{
  "n_layer": 8,
  "d_model": 256,
  "n_head": 2,
  "n_kv_head": 2,
  "head_dim": 128,
  "d_mlp": 704,
  "vocab_size": 1024,
  "activation": "swiglu",
  "norm": "rmsnorm",
  "norm_place": "pre",
  "norm_eps": 1e-06,
  "positions": "rope",
  "rope_base": 10000.0,
  "rope_fraction": 1.0,
  "qk_norm": true,
  "attn_scale": 0.0897,
  "bias": "none",
  "tie_embeddings": true,
  "parallel_block": false,
  "extras": ["capped logits"],
  "init": "uniform",
  "init_std_qkv": 0.0219,
  "init_std_o": 0.00548,
  "init_std_up": 0.0219,
  "init_std_down": 0.0033,
  "optimizer": "cautious_adamw",
  "lr": 0.00127,
  "beta1": 0.9,
  "beta2": 0.95,
  "weight_decay": 0.0,
  "lr_head": 0.0107,
  "warmup_steps": 557,
  "schedule": "wsd",
  "decay_fraction": 1.0,
  "decay_shape": "linear",
  "final_lr_fraction": 0.0,
  "batch_tokens": 32768,
  "seq_len": 1024,
  "doc_mask": true,
  "train_tokens": 187200000,
  "steps": 5713,
  "dataset": "wikipedia_en"
}
Each number is 128 + 32 x the weight over its row's rms, rounded and kept within 0 to 255. Layers, rows and columns count from 0. Numbers have three digits each. The size before them is the row's rms in percent of the matrix's.

# q: layer 2 attention query, 256x256, rms 0.0552, rows 0-52, columns 128-255
# k: layer 2 attention key, 256x256, rms 0.054, rows 0-51, columns 128-255
q0 122:095139168079153134138138153110072160102183099132065128139081131077101117073111149140112107132147120085154141144086138075107124111088138104123166139123126158154151176092221124102156141149145081164109130090135140105146146140148082100159111093101165104114100165078145113096098102084165141102153133098101173119088130122140096116146155158150175119175175147097099156107119129154146136142135
k0 084:097163155144156070124162062084092191110120175159138157156190120146158135139113113165061164090133131094107149113146141115185128127114168135214158060144141169133174194111167198157125149143111069107121158155172156134121115135156135112151122098142173150082154152155132147099108125150112122137081141134114130126143103073051186052110122082116109118168145144126096158077226161187124110136117
q1 119:147105117081095082171063161094123160209098161148091154111114099104091135123125171088149135127091065145167123075078129101121152075123094115139161174163150132179135179106102142140146137132114134190120129150088151106134117207184120091091142114112141078070116148095156148088141090164179106129193099091124136106107080142155121122145169163142173107095154065138039113099120147133186177107116
k1 158:096141132124139105140115119097099121132160130165062147131085111150086139111116146128128131132103112080176168168116137061113127128125111132158161122124164125165097176133203140095139162172156122149106126146116130082119127142162141136130093087134183136129154144086169104101097120133187123101163114104125128143066116110145113162152172092184173109179159130113096163079167159149167148158123
q2 108:126121116094111072205091156154081168170104134143092162094107116106085107085115173086159092135111086112155154062106122101099090105109110107106190123153115158211122170091135151133161131170134123162117162137098153094133119144156126144105126110113153093100121152106122116102108100156158094110165086096161170104086137124099153122172208145152127094115186078177058109135086153158163156131135
k2 136:093144133136151122134107092087077131156158125163101139124081108135092121154110135140118151118112095078171162150115136081128104144151110148138147145137169158140110179146189150134154171134181110178105126146148143056138127144190157128163094083144204108123137124100190090075120092116168162106199108133149107138067117110148113144169167091185163138160135136089134167092169126150152150168139
q3 108:113077092131098141118158126157150111165047130130146122110145144135147180177138107091146146124123144158095095136176081123168136103108151160127086154103102100102116095162075124149130084116093178090133145160127116187099087101102142188089187169149107141130146089149124188191140149193126152124087140166199102166158156154083154144109095101122110145103110085158086131156155161155101125145107
k3 098:116106153162114141172123119166098099141157074136118113153060119150117180130078127111199081119050112149156160144138138132053115176134098163078078123133157107159053105141162091116134112119087191146130136105131133141136150102120151119102100151134091150167150097130103087157164163111158145102141133128114120165129095126146176171101157116141133084095127134188113120151075164087171099097109
q4 110:134102127057103113137078171097066176155162148154112154092159090136106095106156129137168120122109093106146161085117138134134151075142090120154178123103159146138122194101147153105099109120153125194127131137121142104105155185164113087146075084127150141106131108071141118089134124093184060112164075128080146112093073138160154144154175187120159128145165092157089136110092088092145136139142
k4 130:105172098114130086139165108077087093116157176167071091148128109118107088097130126120111173119121142094161092143139125105149129132143136077164190124136124156121135174115144171117155162120150090126070139164109145079107141135224144095144091054131199138111109156117176119109085091120137152182142099107114108086068148108150105122163161071168163123138110131115139160065159131197145156187125
q5 094:156123105131069095149113166150121111164078044118175150100122126110116113140136126136147109124131084173111132117141117140148105125180120160093108128140065108132109121151078124114127139124102164111193091154106087162169089151096131131097117173117100124125147138156122115108115136181141110110101151161169174164127127125095150206139137100036072136051173100170107074188178151098114121094167
k5 087:116098137153183144164100134160143139129144145141124111104108092129140173122145124143173110127115138116174127104105184110112112110083087109085152182164176110079093199159123120132124102048174096186119090165162128129082156123146153089135127119168186129167139137042132120087095147071173104126180087099144084110096074186144123130133142085183145105195121108107093110121066091139143159082149
q6 114:152140147063079136179114149061035165165172137125146084141125103095046125112129105122097100155144093125137175096113126086103138076108132107142159146145176117117135187062135155119100132115083098171153150147091126079149172177191116115139090091090138114066123129094089125091142078138137129141120140099031164085088065129185134139113148172118147137132144121066129124121086146107152153114083
k6 104:063176169128181121138124124105157130114170121163081129149098095100142125149162171133043142114112149119122142178095179106142142112190172100164180115116091206145154183180136135119144090132176101194109109118097126087120129119139147140145169125101157169195114149098140100111067112090143118116159133118137111102112125089122099140181112054179135149188162065101141186104160182165161100176133
q7 096:091166126160146108183040157140106172139089187113118150147160078134103140109143151158165114102106112106129135068117140126072105162131114149120135158126100103106160176136094105150158158130138168134188111128115140106107135173079129117091130136205081140092186136071141129102130144118167098132188130070103121166106082109155080096151163145078153073131160094119148124109067040116151212125157
k7 110:120128096132121127138089133077130117162149108177079091122154099065085133094142157130093142164087120100192085101092163127144113086135143153164148130105178173124144140109109167133163166119150143142121118187133097115148146164203129127171097055107203111098118111163130089082189152167135113152149091173121129101079144116153141197152122089171135134131084112124141119098119122090132169163185
q8 094:140132116163150144173120132125194097190117136100166188136162122156135130182099101117164147118116052168151090130124104128150147115173150128136089068116117073081071133198079119140107159183167156119207121160126077160095126155125132127136167208177090138141166136141127146095141135150119129172134131118136058148122085148059121183127148086100069144080135093158137119138134100157112123131129
k8 089:141149126107111133101107110165158119062113153172151129112157112160143069132120085091098114169128121187108110101096189126097111116158117168099152168111095142113147072080098104124149119063106161158138078127165112088187146115143176129073147111106132138118190077137127121121126158142110087157106097184131125130114157096157120111118073144114130112103126174099119141142025118149105140102202
q9 108:105130124186159170120171098121191118091106138127102124129127168119140110151122146102132169100119140121104123171118131121124093179096136154126068123121122079094136070197121113121143149135162124058156097112122113164120087106123129176190149145154085113192079136158140133142163182104104186096121168113173162196157145065125098134064124017165101158112165152156139079151136109135129105136109
k9 120:140090122135118141120140156130136148137094120122178119106166140161099163155122116169142170162154088120088121065121086185148108087130126181149085131136097143130152084121060117144127116136105098113136142135126103187094136118075096115154172141119097092075119094194051182137115112169095119135061121179130087099182130175067145150110147182065105162096130116142155109180105129146140126097147
q10 094:133128124202064059153128150123131092118062079134115163126120130124117132102103178142176096108181096151165105087162166115170082121116084120134122112100082118137114143101115145119144156122131159115176120117090162136122118143116092164130149145107083130153118130164130103127073136159133118117172166176131153132140191122091158187088154127078151127076209086156117125147154171165186166106105
k10 096:105079141169129128143133097152098116115091118149127169109079091181110166143144134182162153108065133086137148131143156147118144132120094228132138086112180085151117133181137121148124131085096175136127118093137118095095168171129163092097126132163185098097183116148082160094112140133162136108176107097151107111063093102144143119140107054207133115148104133079088120182132123146188164146157
q11 105:100096146177147158160189134178162088138070117125130086107114179110167176141081134148121154151119155099107047141149106140165113080094103180119069142177087151137088063129122128160138040134157115097073131118081123136124104050131154167115208127122105107155128143135131152149124112148104190138099150142210121157184144135086183127090101120197126151097105125197119158166147125122120109051134
k11 109:104091107150104136109146121164119142111110093094161130146154198121143154126101123150157101116139143168126127161164116137130084184066128139124074085114158079163103104157117108120120127134118159092169162105128140193087148123093090155135154196173058153108125147152099127156127211157115091070136133117089128214143106164134126150057078144075102119113136173192154091138116186138076082114096
q12 110:073147165113107180131130146103089168134144148131096100133078128107090127103099154151144058143109135104171153076097114155086147076083107111159152165162158107114162136114149150137163110140104092110120161096143174076162138203150099122126097106108156075138121147104077134101149118132153127090136109095086149116086102130207158136134178194121164073156164145095068107120120096154191154126108
k12 116:070134134125169077108105091092138111121200122190052116147064098114089119107140100152096149112134092107161160172105157092131137102158158132149152119093155180180065157129143209118134141128162137186120132120132124109108148117163194128140092095165178159100112090155193116085148128108131147112164109095164134137089125084103146153138127080202132152130095125131142166089171137154163190154078
q13 097:138100130166148042189096191126120176173095147072141139104164111190161153098084048178143112116110141110121119152139157139128119127159114152142093083155106110123149080153090141169110143145158123086120112175142182110144066124166123089109153133153056130099205167117160103135161077114154143192152177132163096140109114163137082209090150110085108117092168074159084147085167078120096119116141
k13 104:105158165109109132125129123111134084107122146184098071122140132088154159142103173153147063149105138112120112068102164178126174145128176044114144119145134094082180101130127132119238150116092122113135120171180155112180211113135141124120126088127161150118147060092100167124128131117129124167130082091165152150110146109126188187105143159123124094187114132136129078135115146161181129106179
q14 103:128130104070106083134045143077145127147155140131078103123150081139115108115158136124148118192089119139166125162127134159127147081129120101145119149159127111117167177093099155126127107086151207178122074127161115072110175164128155067125113085109133161092165119071131147082114112125150147162196163104079142102131078113172120120132144176056182156199158162092095144121079098106143172155172
k14 112:121141140098140060139120150081165087146125099166089104101149104083130102060117133102127144086104190090141152178111141093164153142114144104149167091118173084102169157092187150130132135138174145190128108076158127077097146140139124095120115086093141137132121067188166084068088066064136119115176096189129175115099146111186096139161095083184134112165148125133180130045133160168127163114092
q15 109:167129118175165020158059147113102180131119093112164138166149128155119129151133183132129149111163079184084123116108159189094110168168130155093123053101102151111086186102109122094079107106124199117206104166160131158167113148105139129098159157133133149109121081136156086111192093140128101125071165125128140151119115154109108160114123169070083178125140092168192118116124128064106177177091
k15 102:161126135097094156107060176117174096142082111143110157146124115131133127184123107125178093157164180110138138145185127145143147165113112136064182160128123084107119112154145114159134117085085088147147068098079190137137150148122085167075088139119139105136184161111123060107124134103125107158163132138094087141155088162162103138147136103091172130130119126091108087107112059167141156165229
q16 102:123143125169111143176092100181198090161079134100144163126154149147182133132138141129143126114169132181110071154192179124168115154138156138074104094091097105099132081092129157135084161121118099131192151151093128123123114109069150120073178112147089186160121141163178134128178154141161178150125186170133119173129140138089153129077052096139112145137156123134138118099132119156139185084106
k16 109:099075139169116075098156191202172086146055100156105146137185153097127127158138148149127105120132157131096090152105128151127118163119104134178098063100066086103127046226070065096116123166098162125091139147115116198094135108114096131113119129091075164097147158134059130121119182135142079121128133152116108114138145095148117109101114101099109164122082120117198071147098106141142108091130
q17 095:116134167092132144057164147169151173108098128090115016076117140095185131132148079149078089139124170139130133192187145158111124131117157145112137159143125117155140117122144145147134086094131121041099125116128124184163153080090105130143151125134090152105108155098120168143112108095128172115096144135181121150145197127137127123145057133151145133143143140118152129145116142121169091118105
k17 096:130149166150133175180175189125112147149116077081147161120161197116113158141140170107155098135094147142113142127165135071154106139165109119106094093188108091102120155084104147093136067116108073162169184173132120117101081188060123090108121149135081182159070185106158083178120129139146098087082175097046149171139087133098143136102107154100104128116169076152148147088164205087174123132174
q18 098:157114146088101159059088157078076095181177152135182122138154081147058096075152085109117123159126087126088150157154099144145193095174141078157149153139135135123125141121154172123117144146105120116149142113144127099132125205137162108155084170136133118123101171109138112103117114120168073174129115145087169109078067129142173114176114085041159137085156166061109098098119128131080134131123
k18 112:102153108100147178145130138130147110120140135143093148132142124112125076137137140139092174165098123176157161080119179107151111129146137126163188107130092147060140191126121140134129118127179132215058094151145144132148145178099139081114148066101143104161119092054178147090131159069107124158150101147130112070120126129152126185127101146188140118149162101118103168101116077173142169109131
q19 104:125156172116085070145117114061139103114133083183145125133103170114125094118107151155147078101118130117185148156172167111160122203143103107110141109153139180145113168125112137152173182073132224105202107109152050105154132180130093121134095138106138123115094099152119097107140135099150111143093117105060175110149107097150121136111184142104161079179158145108130132043142109069197108102120
k19 109:092095176161132095089090215109090138135101139091113156133120093145111232117122118106135130092150168085104154162146167113121091104079101165145142080078147077187091121084196128147158120155156148203174127116133102075086190118114160106135083106166122153152099160165112131048124076108179093115171140158171160116084117109135141147111122049202175107117104135085117127121139140133095126131146
q20 097:101140151141130111154121091089131157126130150115097112175107105160099129115129143126129126184126149116139194167047154156146203085170128114135144149157110130094145219158093156123112141085139143162142087149138156097134124171121167143168126114126154138072133084112110123089090131146123111124112128117095094103140075148146131127135174180082086129166159127110143141138078128082114153095216
k20 106:176108126124111139111050182079166111097070136159070130113170117109138151103139114146128138130128154148164132147131132136138128108129137096095158128086183134142156109126170114151165128111117114203123089106099124109116216171135118103113126107122151120115165109096102116080110108080136068175127122163144113079082132168148095125203096159152127164143132120142120115135099099122101149110135
q21 097:162104141163182095165067110174156156114143096075122161118146151150182141060118104161178031138154106129150143089098125139141127145154184147122109068107082106197167102141126162090086149131101111127145129120132176123096078091110165133116119194144109182167183164144096106126138119120118155105100105169058112133137098149112127174141109099156095084097174160192146170162142183126134099174143
k21 103:099125101157161112104138154178117196073108178200129138136071146171128143213140069167140106133087112120146140113088108131156121098166115199045147155135139139142132129156145159136163134137085105139128114137145184114221192091096152157144130134155110117129198131150089158118163182127102122097139148192106103136143093140070127123133181152102108105099141142073150133140104109128140127121172
q22 102:134102138150160107116130148155168113148124122104152117113136156198146160111108154169086142090120153124114100114141140104138084152104162182077091102144122145139125107142115133133063075161134137092170125176048160132150077092105092159137171120148104107165093089165136107122111120130153130052146157136173171136172099152087118146087091100206103178087119070184159107128121142131151137150121
k22 117:096101132156131145133174131162104118122117122113170140169170177112122121168082148102178114106146081116126122139145058123118095114136128124103101103105027179135111100178089090093124138164073141115115126172131145181118080099138078174138143206136093159097164205106108142185091174155098130075082133117163061149164116148104128148154157121103096127132078154153133101172120141085161081128114
q23 104:097116169138103187118116110161153125099129144134086087139127134108121103130125104081164128172131140169089141099151066118182136113078157117163162158173169106052138121118094168125148132061160081096115170123121134146127103172111139162146152132075158108145081171091075118085102104131158151105124147102133152122146126065134168105162139158097120129147195127093159120136056141150070108096165
k23 099:070150104119163107121111120100113193149121052105115130117112099138103110129119108161111150094153133092145147129138154100154118155198156130091102166119157170142107140160121122140115119112137080174146123176092117104106086088097081124088140127100143180124068140105194168135134150072121151097118109086156143099139070141068127114162129098157092167126122119067147205119117102107196151109098
q24 093:126141088059075141164147097081109158221148132145125130078146103122085122168148143125133155131124132126138109126120113130127166101118121113209152123153135136143137122124139116134201127162104145089057115198157087100113143140162121125123089097102190141061112141099094124114104096228082086160147094142163156091055149196147127110171196131138096150129145143124158153178106113146078141148214
k24 097:166135152091141168135098160140145097129167118089115143138112121127157130102149084143110134135102151137152127156140159127084151089160145114176189148115164083096154135067145144077080122124185126185116144091104158106139121161174147119188156123068103091153098108109169132116144129046094125175096078126142155096148169095137147147085123156093158109158160120125015104137103080123090132167087
q25 107:157160089095150138164101075021089110153168162113138145174119084194122110108132155151110154136118098140174165171097111122116175133133110063167125089146166161086136166147113142083122121154079142138158111155137070049087130175160134108132088116152167115105104128125133111088088121159111107075119079090113163085076058101128081125121179141144121130117110164108102105064126087140119169097178
k25 100:125079079138134097094113165109141077139136106181117156156149083112105111098156122152144148118179159144143152185142179155107144123128132101158159120069150144157132120161136087169133112182174170146165075116115098127083224126120137109079127083100114124105140087145108128060115105087152083155164095195174067078071143143176100143113114110153167145151087111095121152142129078133148154138149
q26 106:163160096150171117127159197182173088133137073105142154097131176151160165145146139165102121068148141144083096149141115091140081203158121170079090061113155105134161136172169127116146141133120135136206142170098109122120098155130109078102153160163111122163151129169159124171174150104148136106173142161155077144116103125064105127078069128129146119104080130175177140135128148157145102182092
k26 107:145077130159098103153191095149085128165088126112143155115136199120097125179119153174135097141113125111124084113119030159076110134139115165131117120180058125155130092142100095114059150143113125057120177140126105177140046102116142166116167170098125110130114171200131137166121155156131150093117124105136157118152089098122115110131154098084126145120132149129151091190163133110141089106114
q27 111:075103166141109181137219129170118142097134104145136153161128146149090137108103146207095074100170119097134103039155088135094106145096152134143098168108124130105104101119131141062146124163154047143116125137097142128134144070160107190115095106089143088145097139153086125123144154124122151076123133118087198086135108157173199119051186128175164109124096135135122102150167130186144101075103
k27 112:074150148109156076123148106118115110150151098150143104108150145176127214106105174118147140086132097108141108154128132103114090066143159139187052103151107151166136145175119118116168154117170107120125171138143115151136082114155219160154141168168105137125108119123137156164114115166148135065186131130196109150093168117103142116087160088122134120148131105155182123165141177154103072133100
q28 104:202120136163158168152188106080132183120136077160146084115074151080150139182099117114106132116115146058143166087111100071095101159158162146151139170172097090177141130178178068138157130059122107106078131101149083160115109143097128134091093163067143132159052157125082129147121102116149092089040104103119133189161129131129107132115188106131076106133173147134169121140135162105224060114154
k28 107:151132151157114156121065163125090175142173121176158078152099105202090193133170099128124128155125062106121137113136062149104147100188136159092119147133150216154107121098121104134144137139125152113147153095106107053147093061142085154188125141237146100124158146154118153118158140167146174087114138067152079103169118146084095096152156147091163087127150120099116150131137124021120157115117
q29 110:127073089173088166153155078145160100111083078113174152076145139130124099132154083170135126080129158152059081109098062141102145119128097092165093109117110171141137071128155117096132138139124082113067130146121131131078085115180119141102131105139157124091116112183134114079138168152147073175106110115108145154080165129113096153155174052211112140070099129129102113141114106198112150085128
k29 110:174104176073132143123130151162195104161135198127107104165124135157155205134192126089096165145101107207142101154101153143065152094172143120189144160108066123118149155138186081110108165090199135081115130091106110147143121120127141147167163139127096107084132142097137124142120103137130182085100076170168124159165153110176161133094132135118101138218124180148157171162109136069141086065089
q30 097:132151146101116134135171137136103116133131087077103134089120139183174164164135087096142131068206156128142144107122145100102084165130123114133088115121128096137128131158186117126196160173182161097149122150120116150138091116109088165132089110137121102157133072076085091123143139137148121023116150103149113127118105162127098151092143116147081136178139137185119116081150174163126064101036
k30 115:057122165123109106132108116112094140177080145130198116068123179149095183117113168166154137114108156051125130120090116145129135061150126170155063158110140096120128146178143110094080121120142127052181163127111128096116101093135167098173136176203121144137076112206103174147113132175123177087139127132126179127103124114101162187173223107153120143108133116134129138145205212085156109117121
q31 109:178133045140104127096093062131128169167102150083096130108111125066137182160070099151153183119116151122079140140125149135118191095122172156146103105153067133152169121186110148156138137163135120092091117143150212147117084125109124172160127072165167132127172111124138116108103113159108130130139163134140090092056163136165128171093150048139078120123119160163111149142127156166125175102157
k31 102:133123122092152178164146126137120132170100149139127138105104137096102086178188125129191068153095185136160156155079101156130161142143196125093155155201137111138213098116156114117164151144157121119130115115144156101140148125075128148187140121150127102155159132117106127184123138138099166091125119136170099095147145145124084170165132160147105132110189086075131132132147140091134088126177
q32 107:131153144209162056173134175101181108147084128103138160167142156150178182125098195103130143105109168108163124177134096071147131174095126131058089152166151089093130115154114069141113098117110151130158108091071060162167112140094117071115176152130106117158131184166151125080138134106160184144165248077113105189120121133093085086112125146125115117168091090157120088076089107098150099134080
k32 104:140098132105050151057084184148121120087068086156089122144143163129116121109128141084133120160130062110112122084124053127173117160125130128111089098083171136159068063126097122080156136151061144084111151150156129154070119100184089146090101112130128118103169154201117112124153145111107132102067143182159155170160100142101124168063143097097133088145193150149121117153129162106124096075096
q33 101:172157138129103106184134115153228120106112087144088113155134156144159139092109134093135154078144160122111127106099152076120139129144158204120110109110172164129179155152133141117150100141093162120181131143096102159210066121120066131160097087099129079128094070108118111136149163100143147094174173111155197097128129166155136105033121157150158197143146137184102076093122177171158124063060
k33 109:080153119116147150069086168121081136151095158079122132147118153141099150135138159176137152151130137077099136168118099148111161081076134158125089141144166133136105135187088104090068122099132129097153136104171121162097055061114160142136178183152125145141153159160111109207123114129080141032159164058223103167109079077109124112142162079151083088100179126127144091169161170105166138124121
q34 105:169127120154111130158119125170103220147119102126139118099159201121149161104081095121139095054173122108152123110173114104127077204123172184089095069083096099202122083096167108088110181128127159151179171117124120135090136098127161160087098169134085156114096113172128115184188131135079158096072129135140126087149174205094130112067127093123080114113152113158129113133162138110156128133111
k34 116:089119193127167173088137127163103172175109095139138084123116156105132153170155134145145097097132163099130131144164128093108072135147085172148086096164081115153108149159088118121138149139154130076164192101117074151175064092120142167139146170206098182127108147171132115191160175184163163111127143114104159147160158123099150137157133082092128094098104150148161125084097158107109090105124
q35 103:090114176135123204115155109135133091136121145104137094155168084123155126149145154132168196184123066132101111098116090172115162067076121105132125127150138122149128128101115164143174041123121139113135134133162151104092073114120115104086103103086135144047138098154117165108034121171152163107170152163126166116116144132101146118188143102130154108193096111151160147130117075169103123142117
k35 108:136116077083154084146154120128137145102120093083101157138159100118139086116067173129164153186125145171131220204107164148183150189170168118105149092090132118124162135135112123134092142144129145155123127083096202084132148170120164160068144144045131144156171090110138098120154104096150102120154132110121141099121114125054066128157134128110126078123181148086166110105104154087162165115124
q36 095:165160085123109149158187136156153044132147114090138098091085120173142145174140140122093075109160184088148133071078046124153120146152147081126133151083135153116099094195162115120140086101141085128117076154169038135110134117104099118153114116139106129173093153105138154135071149122139099044095158122158138194174123097099105072095165144121157166116145183153179125137105126094165063120149
k36 094:181139129110156076136100138114090137119186114170130145099118158147128104102117098152098149157136104047099181147102105085119120050166130182162101192084202180184150149077103137129110106130166137158121152127122147163119063126145117108154167156097135127120125083142139111088153092131126094088162153129130161149144060142112139128119145130040133149134168119075108143128202169076139103101076
q37 108:107153053093151118078119152110078180169146153146061094131135116136104070121153082123101110154117100152156120122157167187154132114100081120207166117104159138136118073074187112092140153121155102123125102121125159109144186101149128163163124109149166120118127156078148122128170120125139135153078122086120153100050141133096120131127096127114088133147153120149082140109104123113133205079141
k37 118:124092157167102143169173125110154092161180144192144132147133107050156101170142130129177097128141199129146159124088160142095162126129151085136124103089112162131160110166152119198137138106126149150078088149114108121159203182140130096140066062116188153102081085173160139111113130103124133196135063142089092094114177123148113119156110119146095160154133163132146148118137125162149168141153
q38 108:112102157171173124104074140157169160123124062100204132128147092141128214112117156151125125125138123120125124170141118182123070162136178164119071100180117108109153126173141122125135153102138200095199155145113135158157069125130122130105164159121108123141089073177089096129157121143087100085138134088174121107174093123109089149139169117184104138098165137170173108122153128126137123162127
k38 112:130109122129103210109098133160132156097085118096127159141105171169123147187107096144132123110100117116114103079135082130130103138134101121139093123118058111125089121157139147132090163122158091102136154128114127156164063098106107196111119185146105133165114196108107113195139171144136169039106146143160115159202137129124122156153113147130131147152157143144120124130144140102118074108115
q39 090:138067171165071147082164135180115137142113108113139111152150121106062123128159157167171110082139102056139177076126119179113117134116141170129134120094109155136074143117145122135121136100112126145121161106149191119089098125133117160090074131080134153098051117184137093161195184070088084078129145168124146076162195135122139118135170112158102085089108131174112166180166167142130101150106
k39 099:114135123169166124173115068149148072089123116061115116144087120180146202093106161177142134120102153138125143132191166124200062136116153102125098108094102064137094207086154159109124207091196154082118158089105143152138088103163188192144137128106170150175092134135149182162146090146134185139166122102171146136164152117123160128210130113146159124098115115111118082136152148122127100155148
q40 105:185127114180113080168113198235167153180058102099127094096166145130121138112117149126186171155150112197168111137092119149123104110139154137153115128132096147080126125149107140112095109079190145138127136136111095166175079091082113098128132136071082113082135109128147100160074084130135150163095132134144120140191167166129127144101128093083119191099133077132161105141134098149124121142184
k40 113:131147096149140168120075144175163179152095095109131207094188120129122133092109081152133145142197170122102150160190107129197118103144111106100111074081162123131148145167113111087087138094134128145160152101157142144154100095110154208131172173116075155131111142161132090128141117130133142098172147163181126156161136108153099171140111090104081085137184151152086102193135126110086133124117
q41 106:090125073100187163114151107145088054123138152162135139084194057121101110114148162133157135194161085130131128129128077152088152134135125114166143098164112168108097132106107147147183082204179123180120114121112103103072141130151158098116146130065137124125166155083178150043075104132150142169149100137105105096059086084077105142183110100156092129164124138101169128139090162209118172149173
k41 100:128121019126120151179173075165142108092133101093110168099096108132152128165110078114114169134151130178192157155123158157141156147141148096101206124076114137158166129169165158098149156096146097176118101095095144137100167135114138119107129085170173067168148143108110087106106132114145084146123091191124145107147157149147092179106113159124140200166135083052122165140123107124150067182092
q42 096:097134120154115170134179124146145192065132129083187172123141154132173145143130074159106069078156125111109144098151141093114107154131112084087111040101132113139101045156171134137130158177117098101184169136175082151111126114107130076125160144155055161176141147146143138118157101110152133123163125157095136161106164138076075117164084077162080073146131125184140171113113150120160112131046
k42 098:141104147156173127170190107178092149101126094132133099090146147102126132147095185111160125102087144113152167114099112071141125116171145137151042149135059110161209061148112099103127159156171111069084158150080116152099094133099117175104169147109161071129111114156122105172167162160195124106102138135150138126189113127124137150126159102105096105117115126085157157122146146144200129104112
q43 108:157128120099110243147165083068093145155119167127099099163114118126071075139107110083094132126070099107160131125113123103146182137095154095149168164114131130107080115086155170128101150116125081139097113126101155106126170167141136146071112094173115109077097143129127128142128124158117114142050116174123178074124127132119143129103151094156123148105186159093110139132106098075060188076179
k43 117:098123129117176102090089201127147084161168060197074123087140084083084108133191135121157092112137173128074185159130182134115096111192109087137148101066143161132161169153105078139155113178171175170126122078077128098113167153133137105087098076119128144154163127118126144083146125145178110147096159098107095099086163144116101137145118133112168104155101107130157153119078149145151147130111
q44 105:164099098130147128143135082160100121157121113094165183127127157163174154134127126113133142058213166148097137157144110095115139161201171125122081083151130136123143107156177124047082147134112172097186161168137119165109113118105114142097172157151115172186088115161107079139139136093154119061094106111110144122154146162158081090100116098204095106116111127194109130134133164130160126128097
k44 103:148107137161121135154127126167134154150116151126175117130120142163072153142161130142139115118120132105129089127140085144123113092147137166145047177125068154104071087165128129127097114127138114097145175144121115173134067087120116161174151177146091103122099146168090183183135130160157150074109132096131115119164140119068170130114104089119128152101131154106167113158163167086103112069154
q45 099:068100192122093181126102142152194168108142099119156082130129160142170142110131136168112132084155101098057140105134108117099122100137138195157137168124163051150182128134141166132142128129101168110170168112132146174107099150101109094062142120138125179145103078167068126128142130107147166069179144104155096092192108174148131123105081147169155103163101123129093158109151119169123078085044
k45 097:105167129128138138116076154147116127130152136038127097139109165165115152118102125151176125126109116082145166104128153102156140158113136150169085112153111076096110110150121139107100162117155117060160145106105188116160045112109173162122161142152138169112110151108151108191120125151119124061121188111156186164104079092140160171163140162127108082067183142124160123123155164147149151117161
q46 095:197157123114123163157138153205118188139157117078169177148137163149163155122160085140146088094162144150119126135183096129149095139133156113086096088034120110093109068140160136135078121127136126122233156145108087127144123134130114103112097140142089114148062178162169099168162162128125161146104139163146114114156133114059139109071107129098158140123127103185082126116070129142181068106084
k46 113:097139144163131135149148131161147134167087098125145085103148182125142161108091135150097061130126134076179115197158147085186061112146069130183099073125074152179144124210114099112093131125171096128170181103122073208144058071103179147086149152132110172174098170138122096204149157191149111119098145112141178172119137106169182139156149075114109096111109151140134087108117176134121094132149
q47 101:104111086114141128140107093113095167110197111164084132156111099061085058175156157108145151077134116160176146095139135114120135088131148115152180133147138175173134138106130130068139172111132124119098095086209108117128166172092101145119086078148150139122122124110163140080096120114200131153128143127105149150106141119153151082143142129081175096148075106041117069122110122113157117132121
k47 110:140136140192104139118062104066160137156159194098106086110134080113140130128142128099108157141149148120136112151133131156118159079057121132170135203171173141100116149078160130204094103145150114160164086113095153091127159147142153104163136101167158146103073123135164135079095075138089132150148090096122089111110134144105115163107154127171152167128103100069121136125171129164119199171110
q48 100:178103084135093157108148155197113109149136082092190128068167145090091129136113091148175065099140112143090141152137113149122090149123096114142112110121103101136119118157114123120100134155164123104160159123153117162101133151089131086125120167057072186091096136183099145138150099120140176121109172166182128169122155113098095122235082076111130171078160058124131126195149151137106105139060
k48 122:133138099142165111184123080161144109141100076097141135088155126166147120120098191179110113143132199141143188114157135072216050162154097200119118093122106159165105189122163155089090127092150105123160185129096110173107109127088115136078167128115119126159106104121183071161135144168124150093158143141110187147182080078140165150084090105143114119114164088146106111126125121125164091074170
q49 112:097121112097130172102090171118100062173166193127133134157151078145079109098170150082195156166106081168096143129144063158104199064093095129143158134120115180048127114109116197126119084127134133182100131104084160089125130159196141087116121144081105141112111132138122175113122124110149105163132112163115132126102143121079129080147122126132157123122082119117155136142126097178147172151085
k49 105:156133029119124108130146119140187071069118103110089166152114073136174065141122105140089140164116108147170169182138177139117112160122128108168171062104086141142078138164166156100086114140133226117156075086150136154100155167139095137082121070059142079119162135129149142127092150069105110193133073124153128108096096103136110159159120114136137141111116119153115133132062130124105113128114
q50 100:094148117107219105203114102091162145091191124173117054075087129147152119159086181097128096078130166109161197086096187061125129164149152197137126092111168177160174157164122108125159140131125135158157127093160096093135157140116131138092151125109181095176147097110153158119124117032168123081170111134179119126136123137096139091162111147137089055177189128118115135112146153080107104140113
k50 094:107157141158137104111018158121070185104165146094129099110086159155103165176163132124158133117121069063072131074099086125130124136120139144162105237104141173107151132076093147076130134131125124075112111145081136077060078129147114130168102124152171079086134120153149136176130095184165137070139122140095123085071073183056141105165143111104108119078085095071125147143176133137148130141070
q51 115:128169071106113161170129199138095094133118211124107123092093123175119113123136130143134112137107112147167127082068094095151175117152095084115124147126140133126136086146144128167144105135119068116066105201140114081130137088169126136195169098140170128145171121117149117120090128142091104101141121109145151188087117098148107137130175141174156132165144166122106151107097072083157124092205
k51 112:124100141087170058081156123098139139118198108194117141164115106092132058109103120136142182138141109151120155126053153105062137171133174163174112164133195135108108126144080148173166093174099108119140088157147140085090191152147120105111075148074126122087151089131149088117137116071158098122142111187093117131083078160125116127134102154141124124212135159095108159089146086072098127066089
q52 111:143180137102108153118084118092128144159147049153077065151097142120153118146173078129118178162095114119120123129154184095153112158142082156177141188128124113169166214140130130165174136140128122115081091125102109124120117137201110084154090076082154149053143188135087114114193117124102126157137148156142104060114173122199163132081114106101146142142134198104112100123160083124149170105159